Part of a small language model's weights.
Size: MLP 640 squared ReLU, vocabulary 16384, 11.6M parameters.
Architecture: no biases in attention or MLP, untied embeddings, gated attention, value embeddings, a smear gate, skips across layers, capped logits.
Training: a variant of Adam for these matrices, 255M tokens.
Each number is 500 + 40 x the weight over its row's rms, rounded and kept within 0 to 999. Layers, rows and columns count from 0. Numbers have three digits each. The size before them is the row's rms in percent of the matrix's.

# layer 4 MLP down, 160x640, rms 0.077, rows 0-99, columns 0-63
104:608433420482512492480489565528527530543494503504502558516491468570488482520530501503388454522540553543499518504468577487468561495528452503513552495459498496433499542532478464487543499487489485
091:546475475456517604524516480514519522512487470462486537542574489451534416494549528406512505500515471521466495503463440441511518536554491475505518479464493464515541538437523515562584508518525541
099:564460432508507492494544610591518493459436515497475520470494555518577510529480514481583471515448559559539474496524509463428493573549466427517509506544406542424469533432515517529539533513521530
095:622535492454508529441437413527458490506497535467432547509454509497494443517512486555441499470476535426529405474504434537518460481534536516459531505577500495602529513486609504503473495520492525
104:473538469580509501450424482450413461506589531459468544479490517444517505493530502557496481459539501498554476510457590509501551454515528525453464474508570515481501510490486489494466499484573520
092:445442472502530378519551530474487456463458535484477463523475481518511510402464438505557511466499447551546567513503496487558504512467607544488485503466472403493512528442471501510517521515494516
087:473496541450534567437452468508518467540464457556486523521450486513459464455567457463480464530554498491484482469547449486439503494480485479462467500400454527472517498495455529465451496439503436
097:471523513581540483523491528443508498463538493516465484517526581459517414518482494497462466552483465505501508497528516429520528426427491516467438496438566472506484506517506461500495497463512419
097:516543468513551514570529483485501513556414524491468491500476510441562514521468500527498518544504480459523552432533541496456482523533455488473577492579504490479471477511515495550530538499487476
094:516506551506492488425465427503478559508569485500506527441426535417473476469539563486461517527463562411471489493541563468459495497547483493483530500501532505528556572449509483497419544477523471
105:583518531512426547448447529495493510518608456448485534536486497472542439504514529487491551483527537483512466489514554465473490480492565550506497523448580484560533508502524461450469501496544452
106:640583557584487468429442436474566524495515516515483495450502543476461475543483510466461541462464529490452434471487506453451495465520524542474512469537502505564510495490532476521437493472507471
126:480491510400506570466471536597469487493495504506446524476417487512493472499473447464484454554490501589560452483461580555518451536476457494494450505451431476478482516551482512531578462629443495
102:476489560514521411480488496494452471529462567533486402498518499465464534504458512485410518505537479518520495540463527551492518510488463551510474468457503501494560472490506444494480465532427462
095:486490549513457456442525518453428522471517496455566501506504521472517488478465528492475523451532476486447456452562412490491430439535492561492489410538433427459442453433557446401452488490493440
095:487492498526478579534495431500518546485461537549569502504541520542502512581541512481408573494461565416458489494473569503502481567568524515500487550446553524539533533492533491513480438501539513
092:474487453468466426480470472410549560499458522557503582534554587460480547464544518470489473497561465536518542484587470482518517488538537481536485507488483468494432461549462504606511452486464456
104:499504503434513553487459480495449480568490479552535514481504589476496555506456486548471470494507481499481521511482490493464545466524477508459445497482527487512524528538466592447506434525547523
101:484576481445431578523469488545486441550502509472520487480492518493467553480485586543544518511446505537509545529497619460530486494454517531455470477453513589542500464486501486544498500502568421
104:461508557427460484556443469476544477551532505526524421418435542460431471441487463537469498606495516548519522466519535481519470488479569532519558485565492484465517460565505464474495469526424449
099:543492487531573535529472524520558514501547528505556534530514528470520441479456566508558495576522566466505511557523537482456515476457468502444527474530462502456521472579520458530529504480527506
091:531506417510446500482447449517502478540523440522474491461503478456454468495406514572505449506441500489471494535490459410422545480542460450436511463557510485468483587508584489371549538502509483
097:510520495583520453544492483425504442412535512507490521516494533484544456545501503487468510523534516515467470524484503520522497479503507591508441516598458521528564480520573481497497505489518502
105:453562502454535484499488443466490476499498483502454508484515496482465531508486530510446508534487521517600479548519498525466454526530427535551451488432461546434485490491517529522487443432470498
109:525481485482504498465449500541456544497547603512470491495493559468536520501459490509445509470499439455492509529461477509565456459547513568451553458525553517584520457435481455452473522401532513
096:487496460465449544510457524474427438501500490499474449539510541540525497493509556415524473500505466532588529479496465524502552525425520469545445544429499523514530557495519538536467557528553514
101:465541546519479542603403492496492484532430548478501552455574473444496447524454507615538502520503459476387460454512565538453479466592538518530476513516497491541493473456493476551495486468454455
103:489517461542539512469546504505440483478533511499577515472439553579540491576486469469496576463463562441508488485515491497473475571532496496472539493414460475496449517448473476451505484577555566
110:542556507521464531526501534460598527503552447514533544535497517451493470479523478455466493491533521493544477495537462576523500512447498505565465473561521545493555537524567588543468462510555510
099:456531501417480488572593497531508465518518453505473486482479473586543518500535550511499521503507464447459514472517539533524481567435620413507427446467450558548505498494430463501500555430527489
104:478479473441510498531447547522444523521531491498516535579482512575533584506538533505495554529504440509478492430497548512514510507485428490586434519504513544540506486509469439484472513503502567
103:417504511544554474529548467448493510453529514538570521511594493527472450498498516558456482546529511460434529534510458583521463519448513546432519569477536372521590442515530454481475539533582487
096:517417450501526496443599529510518446459525459394502519488457458492472409537458474421502449493509570437513448508519460530520543434493559524508489526467497547461471532520563527447494523502497484
096:544504424509503539411512480479533446443499498506511476439486424467436503533581556522501519515504494549476540534527538455560484533406491534491472475554507565522457490559509451494536511501545452
103:543482468559475463485479518502466484493458491584502477511533532519525476576575543539555485545504459490525561524487542490498602507485470516524528518511501559477503473467475503488489544443511501
100:544484487479551544521505472461545509531459462524494550495504505495479503521510479442514499482522471521498527465516502545514509545518502566457549508524516479489525558496472475500459481564492435
099:493456468522519516538513491506529423539429502497478503457505485528515512477545571511455556555507513432461513370522503511538528495426527503449553484432510566496503465481533486462453418499521502
103:468496475479443514451461487490512521467483422525551530581500418469540466481458525470513475386500512437483527494523463502447485504487441502532450445482450470506540446477617487472507523475441552
098:511455502436457511548455499499537451487462501553550425488495451439475512485553479475492446512538498443534505537483429608477508466426440379494483511535565487505498477406517513463458472516538448
096:469551462556451566552508493471401516557474572468499465515421501442481405506564494551428532538520495479423494466473534536498526493503550529526535510497507493489510491533488497517429475546405512
097:549407467489466484523470493508504480416454512473476481420471513507497506545518485467582477523520512460518517530495445573542460467476492499472498452517503476537499495450534482477552450447490544
098:488456472469435505518483524501535528558493473493493542500565466546534435546466485469521517418511493463559591513500551501516536453492466454429466517493523504507554498503502509416524483443586419
098:425469495525569437502502551390433475448529443509505477450469438531402540557560503539459436454428500475519505561487489509534496539503467448508507462455513521552542496534479511462495545464477504
102:506542478456474472458470419547477496493556553532539489506466572569444558484567531495462556505500576446452515608531464463564457495513547490488518484504451515459468500451501500490487551465556534
094:504575435476534490466490442502431441444477507490586525559483442454497482538459458536418532419491554486516477492507498402507517515516583521478514540498494495497403510545498501518498552496494506
096:444554527470506549520474500540548543487452434560529551501562526481493584451537427478476461545533537460581506532504466452485448526469487466487508549500522533501545512469504477484550536498494507
092:481417474404518507493465532500554546451503499514459500425540465508541545544502527594580508487508463505532473484513527545489445601405596476471465486507541442401438510412491513497464474495512475
094:568458444456491514513521531538510552481484451495469540556429473429490457540535447471500458446535512511497452487464467490489567402415531415512528426487446522463470515505608531495432534443493472
103:409514489500513456433506496417485507452384479562500543519524592512504512498548474538492457475500505525591495571531483471506539486497510500534528490469521547459448498451511486488523525546413514
095:466482552453489521536461467475545431476443500551564450482497480462477509467469495476468582483509528505471565502509574473483549479463470487466461431515536510457501508520448524490440477506517476
105:585492479497526469523482519520495520430501538517473499553482457551496491536513449488498472527424545557544557472507499523474510499506500450510478490487546493413537546456490654541469468477523475
103:645551501436554539409539515507429527482535545466476516499455509534519471487543484499535536454493521455531491480563540481575461593519532475514579459552524442526520532458582493458528484490475459
099:568496546505543491505543500503485497518560508460509571531442564414536532455420490504563398516424499587527471499507461548480460513527458409515420478503493456483496541470452507469452508492450509
097:531538507479456507452444460528453497455527487517519460510529490504477574507464576482474540556536495471530487494548485513459480543505487482481463536535524528531487496439545434460456462456543518
098:566475489516475460489448498542499481526492425475538479513480497452479432537457527476510460469448542488552515499458498401541505527493436475468496436562518515528486533487511493484561460514462468
097:474541571492516484456513506508592500477428529483451508475528494555448496505563488533462489554491504512522519473501567533493436443535526523490530591487536529542557584531517612432503530540430457
099:486476468468530506492505496468474487521502512438440561474545525524515456472503472488504457427472507522545502444509455516592468484483494518525537537454595481568523479446461481469570537471516510
096:547539518569462491562502450545484428491464538550445511471543472516450501540461482490469616495452486509537499452463548524455520456485552535484507500562476516466469462497462472530421500522546412
098:518486518488476498516490456521465483418497438408423413523516545531455513502514589491490440517538540459573432485513526509403413532488545483453438422482516451507525526488443489472428480527478519
097:520515486553520499509494513464528435502506490462424467524518513479515474511464426537583539533504497470470554471498495505520460486516545443538463483519553472480532516464437495446560502502513469
096:524554474497491484503548533542510452518533462546483426520484485513477496470520511454482486517500480560433435468477547521483521478470482495494446433470572511451542452509472466505491439454448507
093:435520540456546504533515580489510488483529554528545435465560517587545519608469436448519468514507503495478541544555498450557560429495479531411480517511498478508550484512416456541427501452508520
096:506480515454449530481461481475478556512474506465430498533498414532477506520465439511555459459472439448441434447456550500463507475491471477483476550505470497526447524521469533399574499537554520
105:475509441527490558547523497476468500487540470498523498531568477528463469492540469591502464452483534558518478543516506567536497469506436506511404506442546501478513494446552516470532429469455548
093:508435480498468539484512522569489546458508511550514473519475496493437464554482540483482478428465561517441459481508430423574468550447528542469513463448490481521462490508476544475500532567474552
116:467534438463461492461446425573488501489475458485462421495470496487527501494456536582433477501395472466432478481461471500543424551428526470425467404525518568507426560474450481504477523472517477
112:455475501492537488465535497574448519511595556482501468482459651506525428490427425534506527453512489482518549544510495511522463456516512510501367468480483455636527530464545483519483512481470509
102:453449594489529485493524491466546590522529496518482506511500536525542443467619495490551495516477474429535492468544507554454414496545462476580469480425481468513557493477521575509479513512390536
099:484472508488520460530559510465494498472479595453485559537477449502552557432505533508520518490438462494463452528493512470457532471484494531508521523450498410453510518543491472509461535459466489
105:576489446545469573538442518540545437544504558511536508429454454511465510479564520529482518473570501481545520460451469527543513526563460504535601532502472524451505481465512499483501479527511469
101:502541546437603515527519509583508491536464463498480573470493537488534531513471410557514475577590538508566515453473609546537470510433547529490468499568566512492490503545496547477530531518445454
097:512449525509485485445556475501480474500510478489543507484459453456505436543429482533524573566431491459507521538478478416451421479521556462457491498601476510476527545425564532470482426546509511
100:500447434482487503492414540491550469375504475548527456543459507619481494508480556492490468452517519531479510532465514549553470563454471472547537492461480503559549477429409501492469499587476531
094:507511467536467495548557473547463473498501499492509551492519517524602503444526525592519516524501447440470541542567492523492455516449549513483507524522517494442469504532491481496495582470535553
100:469451447533512533578486526458503472455456498494557556504576481485446446552550525487534443531519474499413515461484433509467568394498481527508496559457441501470470522454430555490542497520495493
100:503492434475433506478494487454407562483443493510485433500493513542494447550467547435444527498509491496533471463509541453477551481499514521515522423453480496495572444547524523547524437513495540
099:501488506462543525477375473482507504482487493516501477465478462542487489493507524572498556498527513519486483468545470521522475481521527558506514494472456543521501510488555547524451512534521519
092:421524568450467469556491457505508455573434493462465496466484426520475481527487470518522527517526473419504511566478526512361514550506526500487457508485503516473525444501507515488522486497513494
092:464453529481460431484515513491511498515455460481515524442460430542522485432578535456492563503455488416484511506455586534431525509543529520499489535515520517549490523501489476499457434499519507
100:511544453488524440552455551507535508506551538501485497422492514493555471474503564454508454453502455619552501538530491458539491500467514526547498514496457488531527522561511535488522634485559466
103:492495454422485481519534494535518545471490491552547494419489490541487477585443519535525512524498531514369419535543493566507541539469457504489492480474516555533478472504570503511504458464474513
103:480459493481473518486488485508522508508494447507492506500489555593476469465545467501488555495532496481438558510524467503489516400481497490485487493473496445464453467472507494497460491424468503
140:513495529444514560610572533499517513508462478549473582530574501471518513481501536466502534533490458525538548487531535499517544504510496440480509457523475537424504502536456518562556519505480557
099:477510586582589488475452499504501496514531456532556512494472502460524520439477542555523467508422495462495514500514502558490510472509477543547516530574514530485490498535550470567480476531570450
096:506513541515496455552458455499499489555508447443431497527510418474481533494435509508519495511508446479491493482539530538447577452532521550487479454549463425460450448474531501522504574541482500
101:498484496508484515516546548532584475420471487506418573572414514491435473561448473541510438544483510524497473534537562513499522547560530501498481512424464485524471573470489488465513453527489450
094:475503500495595501463471487516617466473501476516521506472534492454479480448515479446502493476519542478504496514497495484474445476488513484558434484502536516521538479574512521523563530457462521
096:486513514442470552520399465517529531557523466497503488401461510464470527511501572539455498535460482445444543494457523396499422532517521525440573501541552444456511479527465510495444390488544472
093:399502502527491490454533542511532577467430463478558489522478510553439524531457457501515536486494518577491509476488518441524538531546498467514514500516513451498547530458469491448471462528548544
094:494519493523410523487478497580464465469580460477488541470529554527490497512471558463471484474419491504473495493530600548501517553566478479485485427535429530485492538581577492465519461459457526
096:571497453514521556493537498610482567427445439544553514494453494484534470507465500467522512440474510464506528482466502557517516506610526507541482457518526581447452484530526511528517482562476591
104:486486498543460543554508519466456511518500562543544569505481530466515492555514476491524495496524511474476499475526460562520558483527482562471464476507512516544443498484543498562469521427513499
094:520530520524451544512524514554530473571520435516529514529481410511499478501563478485492589488532484444511490550494500501536463444464460486512503526557477499506490540501500544526521395474522465
100:540485524510530514458498536472540506485509509531568471557509420508489575538521489346478456516503575499449521506533397479481568445486518459579522475425490502494476487462502470464548503528582569
094:456524486535483510513531556575477519470496552555439453400510538510483507472494457497445511532440565581495462503466575488559484489501583472490592521460506493509593534547442524457550483521560538
097:538515503504483479443519519559469508529492479410528537509553493526474501511512504494438530482478507537499450431510516549452522496576463485496474602454546523512446495468534531543491485510490400
093:468517440590523510515477401519460521490515525460466532533569438459418479509495508560500498546468466460531506466446526532549448470482504467481516521459521489466497470470556445449491510453422566
094:479497451473541475514444485429462417502513539567474569576489524521518463487533550540475524532562451512452524485512468468478506465568477463453563556573492469472563633414512509484483512414549535
099:450557519535398478503509532523541521505516512520504469483407517543530566534501525477469490540499433512513446492548464479470439474500514522560498485506468515461599445558495528514468542549565529
101:507478443522524519506475542500540442517446485522501491470452440462446554499429504483547476494506507509598523470466488450527565464509500444474494502583499501510509524520522486512562448447564472